Part of a small language model's weights: a variant of SOAP for these matrices.
Each number is 500 + 40 x the weight over its row's rms, rounded and kept within 0 to 999. Layers, rows and columns count from 0. Numbers have three digits each. The size before them is the row's rms in percent of the matrix's.

# down: layer 3 MLP down (transposed), 1280x320, rms 0.0397, rows 470-551, columns 240-319
# up: layer 3 MLP up, 1280x320, rms 0.0398, rows 471-551, columns 240-319
down470 099:523487506432549543504450470426530484583561563506468510552542528539504451518496501464549470531560498503498488474547542565559507433504503484452535466512519472475514463473520557500486524533439499542472547502468498597397423390520503470569553535
up471 102:513445504503470533542521475557490455562480568421467491450493484468472424427540537502566487528508464495531541508540483481505531534449516449476440552461447500478497486535531436524433518573559489535478552537535495493485537545510518417472498508
down471 102:485511477527567501548517506457503479562477501513474553550563568584553595538495550445480502466527555505509448464499513557497524423518485456522524472457508477548558447521451515557596471479517461497468470461537474495502519488527475537408544456
up472 090:486565488536509480455489488560469541490522490494454505523453528455488511542510528434455472523464515593511464504496500479464519546562536499473531533536468508467496454460444447462498583482474476414496462495487484551444523440441490493456558502
down472 095:468474504509463478478472495467476474394542477514484540412513503442528502486444516507543462439480424452499485565452557510417504434482450477517467538490487569521484465500505567503487487505489448507461522508500561466543515535485527527455499527
up473 092:487511449464491508502423497535515470491512455439477479510485483572490535476464506517445557527486510465477479605488484461501565553515514505466492480511430494472431475514522509506524457447475508486531562513543492464543505530552526438544454523
down473 098:505468476482475547579610488459506475481457478535476523571504479411457503556584493440509478486394509530549540566468546531544490378450438515569519516506565457466499489449531462495571480486498495527487541460484491495495520522471514564477461536
up474 094:567535473531540487508559461499443482539495488503523509483521498505509463455512515466514432504545529524465516536460549400525479529483456511552470496453446458460555561505506531497556471433558479581519484533533469495465440519489553497484445429
down474 102:547527543529434488544552545547496531502579485478400529498541545633473513502511514482439463471491594478512541543503531490465491559458480453527507516565466492525532491561502503450440508511447473501446517512576433524478535537445484556485424486
up475 085:519478565482499516460511504520495499563524480518532472513436479471476509544553463544473554421542567498447563469536530446462449579501511483506513465505510463553505559471496553502467456436432507484455462482572484547511510491489493583563472477
down475 084:537461466457530454515576511490573511466513449540479569425470508466539513504545534461534478553522509475522476546484583500554531464427570475479507496478546417458465556565551475534550460485503537481523554480449545543456522507503535520482548461
up476 098:438533528512547545498437501475548510444483481468538443515407528437478584523496465417438494505585506531476402432490479482490426543477468565471522494472483508416499497403517408576520501541495525433481529555529475476499435529431521484475502560
down476 095:465435448494564473484607438480540493525525480535520453466484502514555471507524581493580533479512419537465543490467463492486455466456518490482511539504517479503567473503454437460478487490470512438457504513456480522503482519553587535499479499
up477 111:422540461509531456440461540441498549545535524437541469543471559526435488459519488537437546465454475508496441484509550501556479443527429534470512489415433437525481535478563513529537527480489483488567573465569517457466422479510576566496475608
down477 104:571449487502534554497611490620534523478532566560462501512534528484499484550449496508517502480538496476540540424535489435476519580484480459445493520485519526515504477491484546515490515470394498437480492553522443539456521504529437548453487435
up478 092:596579463441441548491490550511542492503409513458473499461422463507478499553430514403543397525498401499501465515497509469504523459498484530530507479413515527393454470480510520494508507550511548572516445425547491504476478486469571513476418519
down478 096:494481482428505518480521499477509553542423566537426467461502507430467547570499514398462518444491537534455430469490467495519481488461491562473515519494528588497567511495561572530501502534468556457520532494486488543548489450543436485442521539
up479 105:505576593434561501481513550546497537458417482516487471553526551555426477509561552536549525490411457475541489475400479505489441534463525519441503459484410538458486459508510494546429575516554469487509469563562623506461513524518541526507436509
down479 100:495518411513562575443582604471539486567537487458512552476602477518496484451393500527473477568490469543479528479527436459556536484475514575487500447459501512501525487544526465503548435504557505545535510559451426527490495491600506432611562437
up480 095:515432466531498573527564480490480417477467473494491500477539470438545518574513515511387511511554424505525480482506442529559451507519517500507537520500526528411530449546499509522465535529528506429500507480441549569427509464555543547511443506
down480 099:476492531559469501482482568498533500484500524545508460495443557451490504438563531460524564536523479452556484480556480461494489522491556518472449483571420460499445484537492502519494409588475490458486461525509512501441481442388503470490454527
up481 108:476443469478509514451399532496573482486512547501530455580476488617491428475526553508515451462446433542553500466499434501509524424505552464432526489524519452442533549482553428537534545449561522531491494521489406581536540505441473410511490486
down481 112:467536516462484478540527449524452560465524465514426478463483495469562441501591501497532566515499497478452513494489575502474412541509483552514549498439523484490520494532478434490601512491506496489495505463459517522468467550485487539477434541
up482 096:588541548504588489495522554473555475462465577459519493511479500528537452565531521497521522468571523418576549517510520482518512521488502524572478561582571492543485524464547492537570434486544431408479493584523493541461550522517527440514521563
down482 099:496468539555469440504420592421489479472498593562539592516589545491415566510511460514539520511525437469505468478479496498541491528421482559542511510521529543526525531615507502453542497431546525554473506504598460465550553458487470470546508568
up483 103:515486479457465521515534514500500518447554523519533449524502485558539434475494512512489475483449465535504510441510464497482498486519471582544500510534489492487525545519515503543460511519449495545476507529548532489418498471477486523460527523
down483 100:490476559452499524422422464490599546507479490446511560537544511488515474465390485537484493530597498550512472421483509533542556452513505532507426510459441491496469495514484380493491529501506552436440414485496554532497419423560432453494462517
up484 101:455502515418478490529511489459464553440571530483480528558481504551520526444518563464456577544507472490503455478516496522542570461497547551534497551567445531487481496468460455576554461451469471447458451522515500514461479550496474552534497506
down484 106:586483546475465439568499539482554506481523491496550541511505503486427508545550521553516481583519525518503502524485495472402533537488471544499487427483459463462464525544526537410492581524561530483485540497455492439504512544474603490568503493
up485 104:510521472522428565516455501473533558482512490481494547495534498414520496529511562491515489420477499510506481603502488460492466445517472503480497527490507503474493431454496498481557481525509527530444534498530495471504509497551526543535522513
down485 106:536525580581534525558477494549475461557503506445547493498432527575541483504445533564514448505454566476593489504502501491580543471471457518471478458518536453484520485576509492493468452501436515533505437492460424497548458449484529471542512467
up486 097:502525498572467575468527467611539471536416521510479565503488515543530520440535463525457459611545515419478484544504489485471448516509481519478468513575468570553490484490493459505463452544445525521466473554477496539463488509517435454458473478
down486 099:554488478569469520563516473513557443503548498561468551453539444566532529478522481525514533394492572488495567563532526537551494548463540464496530588586556467569514469448457490441489490437502500543508495464505543441469529470474493502530513462
up487 100:476529540587513503581475579525535447500571528448465461456541478488489519480547496593446546511509544472551510591482457482493418495531511518485520489519514496549518444598492500488560477538497472510519507507529458558496542439481483465484547439
down487 098:505465492425448571552485482527517505464475480540507502503454551474452483492505546564545488496479476469495486493524513538530488485499491482523500491507501460501479456513422430497515536500543502470508564457503506492484559558446516479570522517
up488 098:442545525499568516497430485567424575444508469488409537560519580482435486515458481552487552509500455520543479487508454471437541565516508506479482492509480561538515538409484497490561516462412499468535539511549491506480500482481494477498494463
down488 106:451542578505510478580415513551505494516421521514556500524574487509445439464493553468493498470522593493529467516540473500485498500584566533484496438408565494442525576477445507490551517550484530501486579487526547518479487531491542464487522508
up489 101:508505605515504506563493471519443515522520490500440505509451459500427518582514528548575471526473471581428428497531498470591475460483481530498525527493524500534514465460519452543402463476568405437557500498474472453487544472436473469527470500
down489 105:500461508510495569467494489434508540554475535463499507521588519537565454445510514479450560447553403484584536527458499542513486485596501484534592468531479489563509442497513511505528464494492434572574508508511508463570447528573529437486503539
up490 099:513497518508511505494464467434462493398534514551492527508567487523509477567556454536519489559504502461477602562595500513518494483420549531504476469536470535452508511591534566497494385484483435534481428552417531506510499481421530508480515516
down490 098:546513479486519514497608545536446493510466471568548470506494562500523522498493506523508497463390536529474460465534495545538429521526449517509493504495482505467510529464483482507494449525465507482542460521546422529484510515487451483500494479
up491 109:449457545446441580508492455518489492407546492533444521556549524561506473473583511442486440504442556461455492474511532557436439524547492540505495545471523453465516451495503519501415552588526483475445546528558533450489509520448480472455562474
down491 102:512495497488479412488474572547407582475490468489586484493520508576433479488597470528497504441535458529529510498456479509507538522543474467521495483503484410466490497521492542512533452451590511558419495530459424522543557487493535500442528534
up492 102:531507536592480490512533432461470475444542520460446480561439500475528410518510450479479524467557435490485512508464403448558452445482553437529468477477504513492475517514462432512465520485513485500559491503533430539478472507492521477486431501
down492 098:543565589511547470480507489481436502407467499498462429563505556488586572548531473444573436538536457523482390501449461532590573443490548485542557477457497551537497512491540514512447501488561491499487462489548453406548505503535446495394485484
up493 101:490460565499505483463456527485579466531471540510537473476518616505513495506504466554512486447443488446532496453512566587503538447544492478474529421457437516524440518490513428569540527555535424533475492474518540513468515422539535500460502498
down493 103:526491517547551500519472495498532490453515484462543637460594576543451487526454512500472576473517532566475484476505526444436469493521508472504475548498589517449439526547524532598522530560518642507510450490557488471526478463509489526527460569
up494 101:635515443566439523484529515515501506483480495478447456414493513543451478453447483561525529469401547492462527543448482510488508551487531492553511499431464489524481465465501510548518500570569532541464455451482513421458569445553536401527519430
down494 097:506538462489528523506521508506572511516539429499503564536504441423477533481505460484531521537525528531543532533525574488562512560525477519473512493493464536481541492463529506535559463493494458524527526502474530491546536518519550452415477414
up495 095:489457489491470475523514435443451488466472430515535505483443465483485502494530470522467511477478550465491517473494569478498529510511556522524566510497487454509444520499549466609510515437502464474540525487437491532569522575497480492559416512
down495 088:519459466451480487495514537422485501442485484518497515464498503490494492528571563518456553464466479423521434498472509490468538470589525480477546515551470489478445521567530493467515530529532500526598572466544500432513477538510538484460528536
up496 100:482532489600497538574541519489430519473459547490532471570557526532515468484492491500500490424489540519511469538516451487572516492531535503481508560428552489526512509542460562567443579510443476500480486473439447602527462510456543534494511460
down496 101:531567452536488565443526455563524461582490507407520494575575570472486485575532511490478532457460523474475520425486500416470523413553516619520463486488491517512502503446482483483483577413452481529541491551500553471496511499474527488524471522
up497 114:515470394497481483444494540531493546512532472444493490487475483557511453490615470441492532479502493522532506460477430451431551484536577527548513507540534446430542483438514518466531576436487512474498463481454465460505527542474538511522469470
down497 111:531509413451541431456446490462476477496538447488559534470466463482513426444536554512499547505563466454541477482429517562504571514493504488494535567485521505573444464461524495508507489515547472507494466461501574482457461592548493536492525510
up498 095:545529583476582444524513489500482535566510482420533526499491514476459462545468495526504487590529471462472467515502496493503508512532454547611479540523413545568436458430556518452475524550546560522525501540580547528525461504533494625508452537
down498 094:583478391490442550501504553491481473488528487576480515458532494490514533436545516591498517467532414495520487493530556442505479510488541477390560538498565509515504474568535515482445531539460474511483485421459454500458502476496512543526544405
up499 103:506524494476472494536463530503547454456512494490559520421536471486491442424473511457571515470532460444496475432526489542463568475522524549479495454496514594506519499423454553523561466473501550477474486499498535483493518437559480564463527506
down499 104:469523483471466496537518442433508434478411476501495436556507488518486551452507489560518447497457531533451447472480474543474563536454526478507501470541570477458518555526474495548463565498521512445519426517509416488501562492549431384504540521
up500 120:466570480497556461498539554537506500553473474482454563490523581564456417509543494555477500486468443561465494531504465469486529448507482500557501423562546471382503552502559553500521505513531496476513479456444437471497523468450585493530453523
down500 115:562528526510485489472449426501446530478510452560502449495462462452519559517481494520498534481464584493509458499502575551455488524495577563475451484507430517531512489472441449486479511481488477469445488493504518561502492502540446489510516496
up501 096:476519532496584538543457502442479549524492525547533506535489519518501500499555505426521506424474506475508393534472498548454519502397459473563496453457485493476503499427598543481473520472464529520547496562545510504470551403515556526470423485
down501 094:510537474470440546483499485504447495514483518529505558473490511524476462489524491510517509525535516506492560449567470499484534607517596542444486486537508520443529451532481524493523538546459478559493589514485509565516458485401427483468540497
up502 110:478515525468529480424507512561466488515493520444434523528457472501476528374502517482487527528453388510464554568490514507531507491512496441448471515513480546638551503512487534502476502517478507529512506484537454508502530509477529465548457456
down502 100:523497541546520467465588451540540537528458536499478464538540481525506533473492527399504571509552551490499531552524594434531456470447478467468497542505493550541502506465505504527483425543481481475482447513467520519433459553437487512544561414
up503 108:435505465540542525467459483444450467491593554501465565473506524509562433391525424411512524499559540405584462517535487483463539454453528486551522561522516477497473441467520491530548539502520484476475488493530436573466430538526539461510475517
down503 100:525440493457554544514530458517451457508449586494537546532456461451550454413456463484504449521557541519540455519506469445535457501500529475498441482514542544451509499464542479572510575536431472536423514556497401457554563482544547532463512484
up504 098:520448471480492482529491450534568451483544528502480542495438476520473514483482535537439445514505530497493481452476483526456522425510520529577459460486555455498488498419492505523485497567466459547521530502487523585459445500500521480555466463
down504 099:450537482563446497432466513512484522550619518506544474545425466475487559552484499515545510550502462426508585513536520490482512469574512546517517523517488575547452499563488535472448507491480539458539539414524529594521515501427423513524488519
up505 092:515530500523449513490517477504555513545528492470519482541562544466438509491502470561550558502512497493537488539437457507501506422452464463531516472549534467416582504510514503539474478463544503545535527513487549487494476490526490527514506456
down505 096:457497474526425520453577443523527541466503494539531442489512465407528483569514520525524488546511491446442562543512519509526439467486456499479499604473548493484519458542433552532443555451520515428467496443533517500511440477523521500515454485
up506 089:454591470489505533496470463501484486476556478624519503548511536496520496418521452482548525457526530537477493492473531593518542473475426531459480454424501495511584559511560471503506510471479492443474492464492496496474484449505455467511468455
down506 094:438498532462483456513530518497527496486435480428425464419514471525458550491516573483449529551560516521522552485421443473509461427507529436484537526522496492533480543484472508505474510534559514527479528587485527522475454489417443502495542511
up507 108:494523441510570531480456572558528599506484496528438492468501459442546518496445521544462494503472496555489578476485544574515547529522464502516419477459470499548496466444455476552496495470513497487498462522496523528516533565491529504604412486
down507 092:415507502466516521535490553484517558524457505528484479511494517495517485441424495531509533469473530495501517544504504545492515472601517558471466513533441492547576503483524474556510472453478468530507441543574503487539462533496497530543553508
up508 093:507476529462484560475510543490477541495511429506520514492442632445439523535510467545528519529464475518476530454458606463566409448519552478545466557461457479555450488538504532446519546546552478512495420506513506485515513539491517557515464554
down508 095:517459435527464475475479472510476478534499486453477566508553436475557430479492440559495498411507470452554558503526448536512476532506468554452395523514532511540577475475492584482453498432433543495488514467460512512496493533535588502464441484
up509 100:558455471529526559478544539561463490484502476478404466513516477458447476548540488514441473402492552529553522576527443539493466468495522548481446545545536540425515497523467526433583481494520502469458543405504516523551544498491507477451507494
down509 103:520550503458511470493559452483419528541484523477479493529490482514587524511468513539529468517514487524521474416532529512547520477533545476536494511532479429500476490502519531478458432540515519516526459469470445465416448528597466498501488553
up510 106:566457494487515561505491517619588516463530508534478564540443498552492496466535475497544520580392519472564385508549458475497546482539456521498529484545480470501478545513578487503449494459459475510518507546532504527516483444525489511463491528
down510 109:499502548517471500573532463435503477598544522574473511480474564458532519516506596550507492492508482443500538545437562476509536514524471480566489548541527480603495461521505474490593527471424463505484460465512466479540480568481492526503524509
up511 133:577522518485485503514433508557488415477497548561524467533507422448535523564520480537497524566453434450487519514483475502503550441550461522534500503453524611526517471589444455527528532534583465503434505543498531522463420549485490469535521508
down511 125:511563544517502525491431546573383533517483540572448514530479525473503512473492517510544429475433415508523432502447483511550476460580526501480504491527563531446524460494568446499531547524484483502465489509480524496506531507540426563540482466
up512 101:564540540468472506496469530549441486596478461530483536440543515463539472545508450509533534510539531480468520477508478483480488477471495485512501419430444486435465404507529559445554495493493479616516527468452518520449492517513453525579499484
down512 096:511463530419489518487477536496572502459495550528505544491588560583503531486543467488554436448548463521552531419433494447480576441514552474548506562488449521502459519464485566478543491494496501599478572504539499570562454496466460526463534470
up513 106:488521486575476508468453543566532573536454519479431557463482523504608523558519513521455537519459475515496529518507504461474513507490465514473498429472533551444490492505498506538538455511479517458476502523447548440571482510532416511525434486
down513 100:522491514474559463536463484503437513475467498496523527462448563475466524480505518487468546463507620436491543537424538496482481493511448465507460511553446525493459550497504496564475469476497524498497487473516502480549514548484479502557481465
up514 100:469507503511512513498460424456486587496480459519496534513517515486531417522587483530501467479505537449420439520513463558483420475405426591525469476484535449508486553521527577511452526561458482499467547570477502476501507530546537546558487512
down514 093:477556566548560561513537531541536460451415451465490457456521539523467511593469558482425519500449498483519470497507541464520488546513469453530527504429423585536535487468507472491497538535457532480528492494575572502511528559505459444533473494
up515 108:478495515488519600566521504504509514542569520537478503531486457526502505464497474463565530560498478450536476490493500485456409533544501504468462466443583478401475480520467461546433502526567517484502456491494463497527480484470473552456572573
down515 107:526512501457497461459552610540536466512546501459427530533500469464445548512430436504555512532535549506575476453533527503515561448511435507470454507523521503592505498518530490475489508466459477475520483456465472467581525481521556429534525444
up516 105:514513542495467512510498580504478535508514588538496481546503501478472522517492462477527584456518474375491463512461477497535505428512523429530459430514466512566457456590527448547509437434518529549476475531491515477544530511470490440512405532
down516 108:485554462492545517517473542537497627546452485473437521514506559488463504432495469512468508520477473397519553502482471533490438497551451495462543485515514446484466476447518546488516500499536470529432533414464521461467449506525509448438381502
up517 102:498468521521550462531532493453480524555543545561541458484471494495510453520463551513454530553442494452458540578507417549548417493507511539502532509539498497498469492466511487495515503561465488438550521551490443520480510484464471431502494456
down517 101:516480452521494535553476549503523477411499544527470488497515493506510525498491488496508518445537471554544486516493519501523560455505468437457432485424523530459465515471522488527431542517509489552493430436495487481412491547496425465529495524
up518 113:491502475505451439508401451486500513503452493439504537396506466548496456477529514544473493531491462437449591613529546511527540535464466471523520412504489555549464540506486463493557483527413539556552527444564529530522462525477499450483430458
down518 111:448521558483552546488536485525537471480497496419443481495438490433475495547522500489447540509493508474577480559455527447482578500454473463522523488527451523514450475449459568537485490520464496484417481486519562484546401529487517514439453497
up519 094:403508516551470519481498454462599486478490480451475517561538513504447450476498568498519442535563486471455457537492510449497547516502514480556457519475521445454470532512524542477438548437557493500528513496513426560447482501535479510539531492
down519 104:572524489505576507575490471443421476537454458547598551525485496490532474520456439499494520534475538612496433535483554512481482508444492474436551464456476495585522432498502460490552519573520507503473539401502591494488566460445525486484493502
up520 100:483471518498473576517483517541495464521535464465506509533530561448433453478555536489482562502449526462444506519539501449476504436485465533556442595461482517521443484570417467482484486528558398512501491605480519522462546562534530478561494567
down520 099:501474493526562439482521487473610476469426472498524573374501538545538560463442515499460563512519482483541472484480540463411488539497557393504431517559492552482456440458597509491485500454513518517519489439500488519522508506504463540491502526
up521 103:479509522442531486492538590485468509408504472529562516566453537517418575450516491465453489549443547452468476470579481501486533460551503527511532553519539507537478471541440462493575441490409496510477558513531524551478574483472524458558482507
down521 102:580476461515528479505472522513540461455522471527522607515511525576496453515472468538544455506401415529476511519524492571476459511564435454510460441510580464443476501438534502458538569465509482533535473510455468507499497468457503498529486558
up522 103:500514542541506515475512512567473471575506431498466458465558518551556484546490609526472450500431460487489502554461530514513545494454453532555486563498578515562470438495455480461503413484447483494496522536555515490483494546487469487512516462
down522 098:548463569495507453517438507485507523489521467466496486507429460414486455467446507522491500501589516526477527550500398600575488545484508440490519461478433457464578554472517547515488499530452439505544544517488483472511494511526539480450522446
up523 105:492499499547457514553522476446510513473515474547490552456529578546488454495469503578542443449537476480457527478454543505473448556477510480545470531463440491582460532478488449542571414455509529537487494507496523513436565535521573475541499471
down523 103:499483509499570515519489515500457473487479496516506440481505485533483463449503459434562545446575474472490505509477453515429496416473542506529495395423465517501477465527519500482491435540520442467495528417511519491614475468505495456507540494
up524 105:469507527499528534443581516493500508449534486450461506521432473561546519559509510513533448460559536474511573499500505511514518458492489477494535500541504494489465476514505391567513493515470481458463479433482465554454496470559562453479480471
down524 104:534491445537562508533479431463483515510539488520557517468535495552499458487524455566468537489501479468449505451402518493492539406460422468477475476525525552548443509449495433477507493494533423539523478468481528480503471506478582495436509525
up525 100:456505561477512532495540482489484532508457525543437422473508476535529453510506494526478545503444477454439549484489518464514474524585553573430504564544486522490462416513467483471597538495553483460493507518486549517527540462505525454506516557
down525 107:449496541498564457528467508442502580524467501483465459507456569461517498548510423479508585505496542491483540486504517516513504491471528515378466489488553495541561502498502471510532543492492540503493529507473517522536528557490543474547402467
up526 098:534507496497470502528458480517473477498533474483445498496479514464483471558451463508458601538473460502566476534521453521480469494450541484511535556492496525520489534502453531481411552512444454566485473514415540482414491490447440491492470499
down526 097:494556524558490495478499430476530506504526513461526488456492494427535514505437479452493522497534467490481511431514507452502481515539520494568519429507471537461527517444506518507536512484502514416467543504471520551483461443504454525482494476
up527 098:531577557549510453496484500520468502498471495576504460451455532587456507431442523468520524453506508570508543578539494457444532453515512512490463458476513476482478549504466531503443496503452510428547489570493531555477482516485476478537462519
down527 101:472455517493493514614575477494470504468471504554529497575527566546464457531579519495440520454480507508487554451510570494499420514495568482509540517507485533462507509487449527424436529497478543585511552552431491456526445468463566507509479488
up528 105:489442523475480559535434497479522485493479461502518523466478490483617484530495522554509472417465518544510498554538495503449444433512503455513465453548562503460545566502498464521495467425493498608523525552546449492422532479477494482572483461
down528 106:562497443446525487523566533468531459508416548560447545513583496543481482496483556518524438537504497510499463484546527465487584494554481460447500532484452473470543488482420481501439513487448537444516465519529506500466516494466583501515542452
up529 084:489429454502506458447449526484525455526525506534541517516468455535533500627523454499517506462478498500413465499473557503472508509471532480554502562508486511569428473505487524544458493581515465483506475590464480533491496474554464560461481506
down529 089:510494478474560482490526429555529408523484478505562507405504482509460444478545512526478501571495517516470530557600468453502508507488527516527504463503520467485472457570456540516453594513458501449473507510501456482547550527492569567478520514
up530 103:570511475489509476516520463544448488538470502484518548503427463545446514474495453487541453530577487452540495503408504463482547552529564476518465464435483496473529475486514509486475549539508502582507564411605543459471515538467478517485560492
down530 100:510536458479600535478538556535500562505470498485456487442506490448493566501481504516531490518512478461497491528532504528469503423522418469522476518466561508569516501581571442485531468556541473482475450436491509530473565440468513504506547500
up531 091:502452543504456518521454483517480482560491482490468464520479534512527490539494569476513493512536502548490423543549429503541431550456461494530492505496504507509496501494493445512505436454490411462466472517518565512512462466489551505540556473
down531 096:610540438513516561450548503453457525418518568518421484482479529555486401440564523552510505506458486511498536452515430515578451539543479504497559553506482501583464412547513548494536477495514534533515443419475548520549496541578481462570558497
up532 085:543594432473477522409451474495421498484441519471516471541430550506466456419513484537434502451536525480498526489526567536439438514424520447482482493426392558517519518457477489511544524511479533512423467548472538452489440515545479532490473441
down532 091:460478565479552496499535565481472535431495519544524494513469462506507544428492478425531521449481501512513425455514474413532466455500513519473502487486521454465488517544538492506564512511548494487578526527490466450510554490455479488535618491
up533 104:496489559467482442534464491444443461510568538459490523582441498478547474463537481506459462529437408416450450500441478533519535426488454470502456566477524547494525515503445467547510501544451451467425454519473511524486472490468471539458451543
down533 106:485434543466486451451453530510512522458507474549558448467508474502552500498500527464516530510407493442422542492511438500506487552533489501488461509467519559438542495452455488518514511482582471511498471546523517545523538476478438456519521539
up534 098:535491473456480458500493555467445525483614445481509488513528515507468500429516520527459562515549500505533533526439475449537518544525509540445578436499501494465507503535586547501497514609443492534488487472532559450485538487469506564527524457
down534 094:550495505505508550480508519522442474453517516462459517507498463505523504483490480487500559476493478510501493528458463479477569475501502542492450479448484508490472475558473448448467490458530475478536491509547437432536511540454392472504467596
up535 094:516497545580536514496501448511494461524468478526490499456545464496566520602528472519500554397538499519581461438490550562492489476530480501534459481562529526452506484465582503487537490474415501469495533527536546537491526493479530507558475471
down535 103:545500491484519472459482488568476566465450593584529510508464556532369475484530516557511415473473499472516530535455435519439482496460551482529477502520501525501536470568491459458469514510513520528446394476487464577482555523567511439431404552
up536 107:431567482487471528441527401490502512469482457516556475552429584497515527543421557527497566420481478429446489494567527456560531500467483488451577530497598492601486509510487480470536525496392468451508480512526554506482506429512563488506493425
down536 109:467481445484486408498477500543486514565556486422546471538557476583560490522544536515501515444491510538489500516490504486498543528513541519480488509459434528614501526499589544486579514432428521520491527406517486451521427518475535527541439620
up537 094:607490507510537520515528429489461558522504471510514508420560525576511496458537521529542508548468591504491473541512418529489429470441516529546475451524465560507490438504532524520485543586510533456555503507474511502464542507493460408549463527
down537 095:490406544464513497529471528437555482535474555423472570473485520521519530504486536450525489558521466535489566427554507526493552539541449468509510491514573507471513485490520468545503489494522550391494422470496515553510476567528467512466482519
up538 093:525490524493524540491530447564495520490541462494508415495525484543462512547584559464421416470501527455522561547532508496463488523481490452537443455502512500399535438442519539473501585464506494533438531482557481477544511543501515568466549519
down538 092:519507445498463457533624458442496520456447495521517416524442556482493554542538510482553495447477525449599549437478506442561551473510531559507545464533478476460470518536500431455575473528493543493530517561500487489541430446460462450460505475
up539 105:457547443486488556527540500559478447539434512574581449486459493564558521484513417459529556521503528466440522470477488522514586450420430519523456507425449566531448485515509567501461493449520498490492499471571481523460522495481498528507413441
down539 108:447523514473482611471484542543474458504538545496559465504544416534544539554504434470480534534537508445466480495537487499511471535545436528601491513439534554544621488490505525531519452397515514552500516502572400463485508567504527538533510550
up540 111:566463520516531439456478496494543510454504469490502459465456556556481551550475560486512516492502558481498478513448437536413506470533467551425501533466421512525446424543517545439534491586457507504521497451522565529496511539568488432535484465
down540 099:477536431469516529537499553510430513442536477522486492484508442560490544571466492573542459513391501506512514512562480499514529505506436537532530476463481472476483475573548522551476513526471465528532434475512473511528469498489521486480508457
up541 099:527386553566525516512487444495573476447569546532507603462521496496482534584482534542518511534521538590510573464479504527544476490544490490476532460480555423496503439542467481459476497496492502380551422525536563489462536432484493538496598410
down541 100:493557481479479487521533546490498555514489530480472458460489451469511444505471490497451478572482537486545519464554497492399516550517508580448549538557530427499517468509479503468479479501522424492467513503472509537489486517509540480474493448
up542 106:513507473460522544508536428448467579557560436502541459491434511495489477502465592511522483482503476475574403553466463578518473464465573469544431503514546523463437514527451536587594502486559436467489437523442518513459483436488518492543496535
down542 104:496569485551499563494460479539575482486529504445406433545490460503541471497508564505534521564498541565505448468489503520533550549437526534537540492494556534483541465496439501474460543458426457473426474489479542443630442502508492442532544496
up543 097:510490458496488512498522482539480475543477510561500501408459451492513514494541537483458547583488456493592521448522469502548463561519517466449457525565539568492529489547520492491492441508542548482529512485477554500469454507442555457593472501
down543 092:492582464541484524546492477557511514503463484416529523567559499513527474482538476434485467526466501500489424528524458562512513471494509517485521452449515460511437609426537551478468440513468444536518523495530461539546467474497543484434555478
up544 100:527459491538473531455478463535496521539472557507532528556559460531426475493470559514496467490620515467457428526472498439501482564427539472515481559475426540508439524474426520486473488557447425533517463538535513478481468461494460514518583582
down544 103:444532579550514529560545547511465510499481547605432503464522491435521487595436492480467545504523531499474582510478531518579565565534452463501480481496444549475535492476559505502463559495438495427531446523467482557497460494550503463476509488
up545 100:530506513530475560564473457500540438483464484449479525495522468523453499573452468509527519516547515532482497513539556506503531439416497515538489484529511459534496553486545561454442528530468513509594470452551418493485480419484518492497490542
down545 104:434486508454472435495458511564471386475528481522501490446567515549528499434566466490460526518457480499497456521489518441469507464559512514465456521446517492439506473481478418527571565422511527449454475563541531506526453500510540486535527416
up546 092:488528469537424558493491519557479443545457523483458483459481504448456444539437552447523473590518479487565467508473502504486511483525509436548515505583497495522589424552529440569474610523531501423482513457510507466512541491499540540496447446
down546 090:533548551529471456567559556420481534487554488504438524472501559523539487478531441468498453458519507532507494484520506485502539523499498591446558484495550433505470474470507355481594508487436569503437573536531492498515508566539510539447505539
up547 102:473510528475487504485506465475488507530542530418447480462569510413510587436499416505477514517516613475512554532556508481539532499482449496484441464556468516473502570479537527486533531522523544437395457557502423617491461480484567546490441475
down547 101:416531551477493540505567453500505481516526545555452472489569514473523422449463570500489453565545535524569498438496542449491534462467514507487530556423485541427551464428480458495528473535494441519497609463456509457532454494479495585537538491
up548 130:486480577498476551516498496554486564466480545562461529465493557511498447518501446530443442437501537424478519452482553468541489456434557548546485468544492506542486522417530489493483515507496491555533551548543501507460453495441523482513552534
down548 119:485507500499520518500533442533480534505512467531468406456480504523539430478512539497499518512514486506521538490484540592461490505536514556481497598476463559534509497506516448500467451548431551463438486466568524507503566468565513562472506501
up549 100:546463456472443551504468490493556507495473492487451545503485531471531454551512557466522487498523441512582534514517505519475553415593518439508492477509543512496490545560501510523436552547519548441457464512473454578442539461461498471514418457
down549 100:452498551539481489493597539506443473526481533590490436553487502486524540454457431463517508496503564546472498451494518479482464525472575481512479556509425455493448489482541448559520448495474437503546450515476520459510481649510447482547546467
up550 092:465468510493462475500462520567516488479495432566613447516528497569494523547477518475499485481491545436530566545489538444547470501514486504360558556478504511511525565478543500457453557470496573494497543490515562558525445520521560537505486462
down550 088:579509483514481584500557554556572528546552518393451490490479507479479537471554437507505441531493504500509470457556459511474457398498480509524462481541518411555526552500587421480424492480453502513472499475458527467478514497517503467484601523
up551 094:492531533515465447532496521482558468443465439477455428522476495553550493438423457518512458535503544447585436559523509436465487525473514579503514506506510540484482454506520540424488526543470420565487552532577507506454500464507407469444443415
down551 096:450531593557565465469443509462474473497541486564501522511530481412500479507524591462513474503533466519498519483490429432547557520479479545546527489468493553525515474453480471510469495477509595502550484491387441552496496532528523476521493462